config.toml
d_model = 160
n_kv_head = 5
vocab_size = 2048
positions = "learned"
tie_embeddings = true
init_std_o = 0.0577
lr_head = 0.00465
train_tokens = 155600000
dataset = "wikipedia_en"
Each number is 500 + 25 x the weight over its row's rms, rounded and kept within 0 to 999. Layers, rows and columns count from 0. Numbers have three digits each. The size before them is the row's rms in percent of the matrix's.

# layer 3 MLP up, 640x160, rms 0.0667, rows 331-411, columns 0-79
097:506491534501478456501452501488545496507466475500500498519471455537513518489488512534536536480544472528486522549503523516449489462536501498480458528505473519537470516491501495513498493505544481508455486482500486465515523517507503508499469486
099:488494501537497543523500478483532507525538523540458484504497495463491489496499529475483523494525499466497498514477519519489532494473482525467476519474495495442533532502474510512473536491524484501496512507479456507477534558496510541512467515
097:525478495478536520517455454515508461541496517446515526479452518485499519506483509498507497470490524485511528514494509492497511478518506449499439526486469512505517469550475465505448494539533488475497489494536494493537518522521470484531514542
103:539481499489500522535494476508486475493518547498504493532534516520496504484516492522519520465529509494504520503438514456507511520505483497467496557521491446475480537497500447526504517482518487547482522488465478467539523508495500472513512513
098:496522475523520531499467520475500500514484516472544531517500545495532529499462497527533527445503523498496472495490493518494482483477488499506442513493468499497498491500490496524467506464491480562476500512486483470479539473481506520516507509
102:498531522486512479498482504488481548498427462526508525492500482491522492482526495538451484465514495517474487487526416496540526500526474527465492485467512506519506474516457527550531462484454510531504510468526478514520528523483480483496488498
107:549476538542520507506534503501512491527515454491468499500499477531508477487521531532528484550411479485472488470477508496540499539490513494465492517535480460510470475484530536507511456518531532504551524497491483518522500567455475484492491546
088:506507503504494467510522489526489487500464509522502505495477538472498527498466553449494485506479485485490461494515501483513486518485530532478505493522473506505507497508523512537492524511463566492532458517481481465535488498474474478506553490
100:486454516463552480514501491498475503512486454535487484498484544503518469496508545532503490467526436550493469497491471585496502475469512483518488526511483504504465501469456489532507498473504528501497473459485505465530500518525482482489488477
084:543470529487482521545493489524476472526471515463517514517498527443511478510510507533481500467506480513511512469483483501522470510497541480486517469528493467496534494499521508501492485515491514529512457479488508512479479476483505448558543530
088:518463509514496498436478501492496520491509469479499474505556475514506463482496516513550519485505477474544499531514506501472522476501441514478501479514502460503474505468545489518495538484560519496526475471482465470525520516493521468528477460
097:504482504505502495526540481495491492501457499487483541504487494545500499494492510486501533560489521481490483486513475486469454470506483528461518518481490494491515480560509488467460513497515519501486529458520476508489520484516517496534519500
102:532532494527537471513493471515516558501520487478523508467490504483515502480482479495462483492500487467496503491510466498490501482467502512518526539509502488493523507498463514476515473520498512527494517465541526468531494493497506476482492547
094:503477490484498473498487518466496517543496524461501513473483470511527476530468493490493520525561522508505499495453465482527471516497483500506459512531483467528498552436514511517509501510461509533502485502516480503448484506470481478504546541
123:482533451520466541469476537516485513534480476516529500498499498494523483506458446524514524540532516468469521485504539489499498482495465488498505541526481477504447455495484522489512474530508501510512492518527508467506531536497516473535463507
123:480510518456479500498543491513441509500519506537506482500515548491446465493505480484452465444481553562488460532487490547513492487498481478533507522533502517471487450488488524436489521506502486508556522501513502448491520468503525542517487499
094:451490441533493476501499527467523517487496541512448461504515509480517476487491472523487585514519487527521503495476504488487461461534490494501497505516535464494532473544516498514523482487525492491501492495516517499473511477465509483487512531
096:518514474479473514504467547522534502528509496441501471545494530513463480476498508509482511475459488548516495480486529541507480496512514549487517530504463514447502464491510475465504498500497509488496486525485496489487504456509456519522507469
097:530515557504518482480488504473515500480534490477506483484527423504439517526473514526488527524527522512500473520496502487487508488452514544528450477506457472489547490522513482503506485493473476471506523461558488450507482540488490501520472491
101:530505474510474503537492480501482470478507473516444517478507465528464478469490511518526517542451514512511501509516516470508484494537511490485503494449520490499486479581488513518463468542501515459479496471530510453522506493492481508461469501
092:540523420529528469489493513489505568488513498485501509491483566506484507499543503481506477499515478471486460482454539493512512510506518503500506504529481487507526514484499472512517518502510518507535522545517519468483482516534493515502521523
111:453508468492483497501493478510504509514500488489480516527482475511510537477490514510530515468568481486475512496489490527483485518497475538538513479530486524539489514549508438562539500511486512492510484547506497472503499514491525513463497494
102:473478505517479492480488534511484479504516464489524460531443524446507512473515504509523521466508483470511472472499472521479491477530522500493492495452477484532466515525459451515517491498539513531497467471518467504472478495453475500541500518
096:522491474460535474518457503512554514482472505494524500462489468473499488478469481496465510514493509465536525492466495506520512503478476471547524520515522498518494515494511442531496491506454479493491522475494472482494489541496471510479522523
103:514498471518512537500526519471529504504526532512499483474486435483513431518481526486523495525524440519548502461520491529505503490546508471482515509517532488513518504514477504487505519541508505511542535500533481491498499494470521496479448479
101:475522490469466491499487523498483490559521519501539460478508505535545522503471477526483498507491436505492468500505486464525464494539452467501502507518487514477430516465470456523493546484527508493520502533504455494460507458512530514514513499
119:569522487471506505496473515518558492503521485499492519459476474494532527544458502495443486507556485496484515486492511544486487508498491496502492484526497460521523507473518469475503486518529497481495490532507511481520479452453489522513522481
107:520469467522491516495489473511492519464490516489512475547523466482491452459504464464474518486530487492494537517490526490539512510515481467554531527546505492514546468527514492513506486496461456488513507482474472488504524492490493464520475510
096:500495482477538515517507486511479508525483532528502509519529512501449516484510476539524510470540473546471484518478493530471483526447505491538483454541483488500491490524488512519536508484501488531520515549488488455510502463465479505518484505
106:519467470451524510496466501444502533519505509498492469442517479531521481466459470495489505497479470496459483502517511489503462447520474497449493512510531500545503494520505532524499508512489514456475500518496481480519505562520534510486462481
103:534513540502482537518532509474469490508529483497476522505502497515478489527487488511473517505529520502474490500495539497567501514475499467520491512536488491503463482504503526544479472515500507506494503465515505453479498510528540475503503540
089:481534489486504515496555527519487521475529465513454484511528514541498495516476520532526532524485487517542536499460498492517472514521476489513483477474499510526495491484506537510510516496513449459465504504528492513521501496494444518538543478
096:490521439546488486468443526488491531486449509558504554544478481502471532501534458480505535515472475467503534495488482506445503504476510499516486510504514480509484481506492543532508498478513481494504469521471501460532499472545505504484509521
098:516477490452530501494490476516475533529495493499452511448538512473485512484469491494481495466546498495488529503530490568539459490543512454509490497510525514514519499512490499454527512494497496512513531509544476499485526504486491504456538521
101:519474506474468523505497514533459492481504502461564473477518490501470490484505498456523487488504477457514539513515549527522500512511531476479545537499518544529505495482484455532509450472529476501464499518520510448506541514504465504481492484
112:543456465521511538546506522541482499501497472501496512518432517481490472545466478535476482499462528514492502505493530494474451524524558494517522525505477554456524537526525502503491547504485496491507501460530491455515500454490518479551484498
104:533499532514500515493505549475493482494502510516489561553559516495495503546478533532526483510477469488476497478495489475497466505521500482484548508469506501519509426486492528494511550569490519506504509504508444541550531530488501472517505507
108:490474527539474510492522491548505505530502456484518501494509522465514497509537489503462492486508489467506515477475519484501480472492488467516498463475494457516462498506501507474494476490471470494491511477493468494504489481520492501507486505
106:467517552472519494458502500461498486505531527509481533508480521480467521465505479457474533507491467506483513482479494507500510506487449517467501495523478483471490507519519522502493478492460454474517541495489455461515482490518517526516490503
098:530474455517455520526489512492495531490468513508540481516495458473520513493469477491490503521549515476450493488496442500521502473479513493538526529525492510490466482471484475530469503489534476486522521478518503513468491476451523498500479475
105:441489458492510474430520497522529461517510511529511483539475484438501521513512465520510515507536504494501502521527497514542515511506501504498474494556449481555490529498483502513480511504517490474509490524551501476501501493443481510520473491
107:512470495481503529516496557472497513465483484481506509536528509513523487512540508508472505465510495505481521479496551527500544516528491530505529449539502471498525471468462507508516487513512500513454511505521486472494529481492499454543473453
089:483473493490535499484517572465516529491496487498560516499507490475490498511502505543532486522487563488526464453490478468519487528479491531532522502464435529527470477516503492520486432508481493485490511476500503497492483497514490506505521473
111:508495496525459526527530557515496504498521466497487476490477521501488471479508517556514487504513505481510510502508493512526497474513486496449520512495443471526493470560506489512475468507545525500513488458500506510480502511489530517490503510
116:464522531466514542530484507476490512507506492471531484517522497487454505519466516500510449485517504473490490454503517554517480546498478533479476552486494566481487531488475504498501552554455470479509495511540507485481519540493520521485523491
091:485512537496479499491497507563516521508518528527515519537470531481502520553520496505503509519560468549519477494493473541531486497499520475510498493493496494538473496534523502479492474475506498450524505479500466503507520446468492482505526480
095:524523511511474540497519494506504493523503514529522466504454490532509467487472532499523479547460486525441493527533478509525518515494503482515536512471482496517510510526503496506465495482503502524518573529539489489509482500487470488442547472
087:506515516511517536503481527490495525513517496488503488503504495461481488510511494506531497481459517447497473477494466472445526481511493483478500485473492507483503503527500491473503514512531492504550465474480463512525529495564457484520486458
107:489536545508515508467544520511483523498562495466506523485480517520480499490469469491487527544487465541457468490526486558485515487474515519494528544502534488479508467473483510478516471550512455489513520482512499497472522524475508482526504519
097:494519498501540486517459483469471461494451506458482515463527573517531501502480504516499518521495519542535516505506489512433513516507531473509466518492504525473487488542481487509503452500548515514490505488518477504544514487498501508494484522
105:532483488497484547462487489464478492536502524542496463531519528470522485443501474508522545476483461532496489507464502546431483470523486501453481470456493469483525482510481495503547475515494511533513466473469462481486498512511515524475496492
097:509499496529502489475525516544508523536497525496523496541493515457523483526485519524520462504503496476487524508489524528526481511507484500513504543526481468515476529477481493456489437480494494476463492495490504514534527519446494455535457494
094:504448536520521490480530499458501475516469480550487494510451523445458501515478519510471533515529463515499470489498470502545554458518488497485470509517460449469540537519512512468493514507509504520505520515522480484468468487487541518509522512
096:510513566521492537432498489488460496518534482528486482561481536510487486496492481507484533497483482522487479457467519532510535465526537501513460464450502490506527508518485490483503486504505489437519528498534480524514512460516548509480511499
101:437505525468470493474493483497497522493466447497520496520499530558463511464507512502514431500530512503506513480534481472513481560457525490506510500521508512518496481523502485519438480501490477467509500455463499479500495515450506561490467527
106:537534475489496495474517494475453502465505471497507452485499508547499487516441540557515470447528494511532458510495500502530485463523499516513503499470495540504477501532460494538532473510493492513531499501498480519485519462528504547485495473
101:509484478486486529545505526523520508482498493482490532516515501532534462485511479508503493510519509495490567488466478477494515531498541499472497519502485507503545482469521480481525478471471454498452589511539532489526527517487558481488537515
092:498531500515472510483533522466539503517490488473518499492551505484523477510524511525481484505496490498572526512485478525503486499480451495501514524504513483453530483483473466516518506509539455492479522489509503481575482495477522536486467521
097:530518483525546479464503502483527451524487500501488460495469579507493511518470529478459528497522540498517488523523479514502521497515505489495443526442458496494480495470525477501522498492506503448544502526459504452508496499529466452501470519
100:495482470465499532508526473536505495533499509515536524459470480499504500479459542510489508491514518520502511505461490553526485542485539532487534500531476463493509536475471520557449531490470491534511517511483497515516482488504464555504491505
102:481467468497481486513520500530502481474453462497496493548467462517528501518486559494473500469507481507485525495506492565540515509526493500458441473470493517510497483508482476493489504496449471499514522512511505522523468536470446502499511517
091:525529511529507484482482451491521507514534451501493483467524519525532534513527542495481507454514516505488499470505497497506530527454548485457466513494507495481478466490473476459517497522519462527506472518523465503511497452441542490504529524
096:521491463495516514462482492520516468509516527517554506487530496483505453483476512512501490487490505518509493512522508525508506513498521443512514529500487519560494486527477531493454466501534536449467485446474509507519515472532484495478457506
110:473492449504515475454496514510544497488510501541529514518484501473486519509489510534490503497485514517499507504513514447502505469518479488513484526489463543505508423496484418511507463506508469494500530489502492480515477462541514522494486498
094:539528498531501471527507493531538486490478507456488491477524518484492506495481489526512515539519446466547511540481518473534492511480487517507502481508487497496492487513478529537478526493493533526538461502477498509513475486476515495504493538
094:518507524515485492514502521518515506518518480527452478497541512503519494528511512494497502478484483485488533486480480486583510470482489521476507532495502506513507491487544490520508516496504464500484526533488470476538512467546504489506512515
090:459514453500530510503531529520504480533521484490499468542550506521499500501484486514565501447478510464507472487518558467455517477496530505510476494479456484429536477523532492494458479488512483485516528515490499475490492465521514535542527457
099:505506529484563483497482531499506486514539505501473466473511481547480530486496496494504520527509461467462519533484506441516509491467517502558520515565480488507476526492466491513504510469480506508503548460480464515497478488499493535468487521
100:517500492489498496463485525476497498507497534501492499504492495475464503500527494510505491522537515504499532482486442526501485504520514489488505556510455500529508518458541516491544503500516474516430511485498510524516527456464503480485479486
095:508517501488527516456482530449515475523479517497524508472527519508546483525515498502535463525501477526511505485467457458534508515495498501482463471518467448528517500471533506509485507512508512496476474548486482486509501509480496470529497547
110:460504494492552489488467532500481528454481461499481497483473514510545468512497524502490441526564476528481507447507499481500475494529474510471495477506511528503524534510499471507496507509468524489507483514516513481500487464445509555549485461
099:507482487517471468468482537489524490512535495492467537522491536508539530484484473553466519502473489486492467459460484459490507515480467459477457502500515525465500532476553517505479540520520535493508482515483513467496520539519487506503483517
114:483509421504487491493508479533520478472507493496503492525522506485476517482493518516513494488477460524488486475526555519510482504507512516467524465530537515503519502488537550499537518521466489504484509526506522471487512495534486496529497490
091:524486511495502463520532487546489493495521561482496492519504498496497514478470501488502510503470481536470502519482474531539503482454536471550517550480493514525479496488540489512467511518511464510533532456491470496513480482478496489485525487
103:537458492505482479515513503499480523508481425510497489502513487524501504517492455504462464503464523487514506510480491517511493497524506499560476517493465477501544530504554447534502509480490481480527442503500464494498475490551470509503533472
096:502554556459533520478509497486454489556489509476496530522485466455508490534482485504542534526500487483507531482480487520523539465528503511512481511523510501487492545480498497545525490490521477494503499522565449509534508527507501471484475522
078:547557515479494516468548518468511466467504470504504523532523520494488497474462533492473478511517475520523479520512489550509443473522468489471512509509485520492462505516503497541493559498494502520515460456455497556494481529507500492523510494
102:515496488481487540486497510516542534508513507471491452461477460473503471533524465518503506476542524488511487526464498482538474524510491502496491462479481517501539501502505486535542486551450517480466508472499491489463525518515484506559497469
101:484495540490500479513453445523509574507463484460461483525490519486504506541499476529528460493522503494502530519465452495503484509490489487486525460486483494467518463509524517517513484513491506519510489476549537476503502497477486499502569516
105:503509517506503477471455515465502483492519516515492511522481494486522501482476575513511512507500494476449522512514470466496518471550492511477473520514453519512473505555509481515515516457457497514504487454477456494526519476542527468521454459
115:525535517510552525481507526491494500463524497498483507514519467461483528495470486503488495512518457517462475513517493534536493453511486470471491491488458464479519417539487515480518488530472498517514497516517516526517521513469465481525490520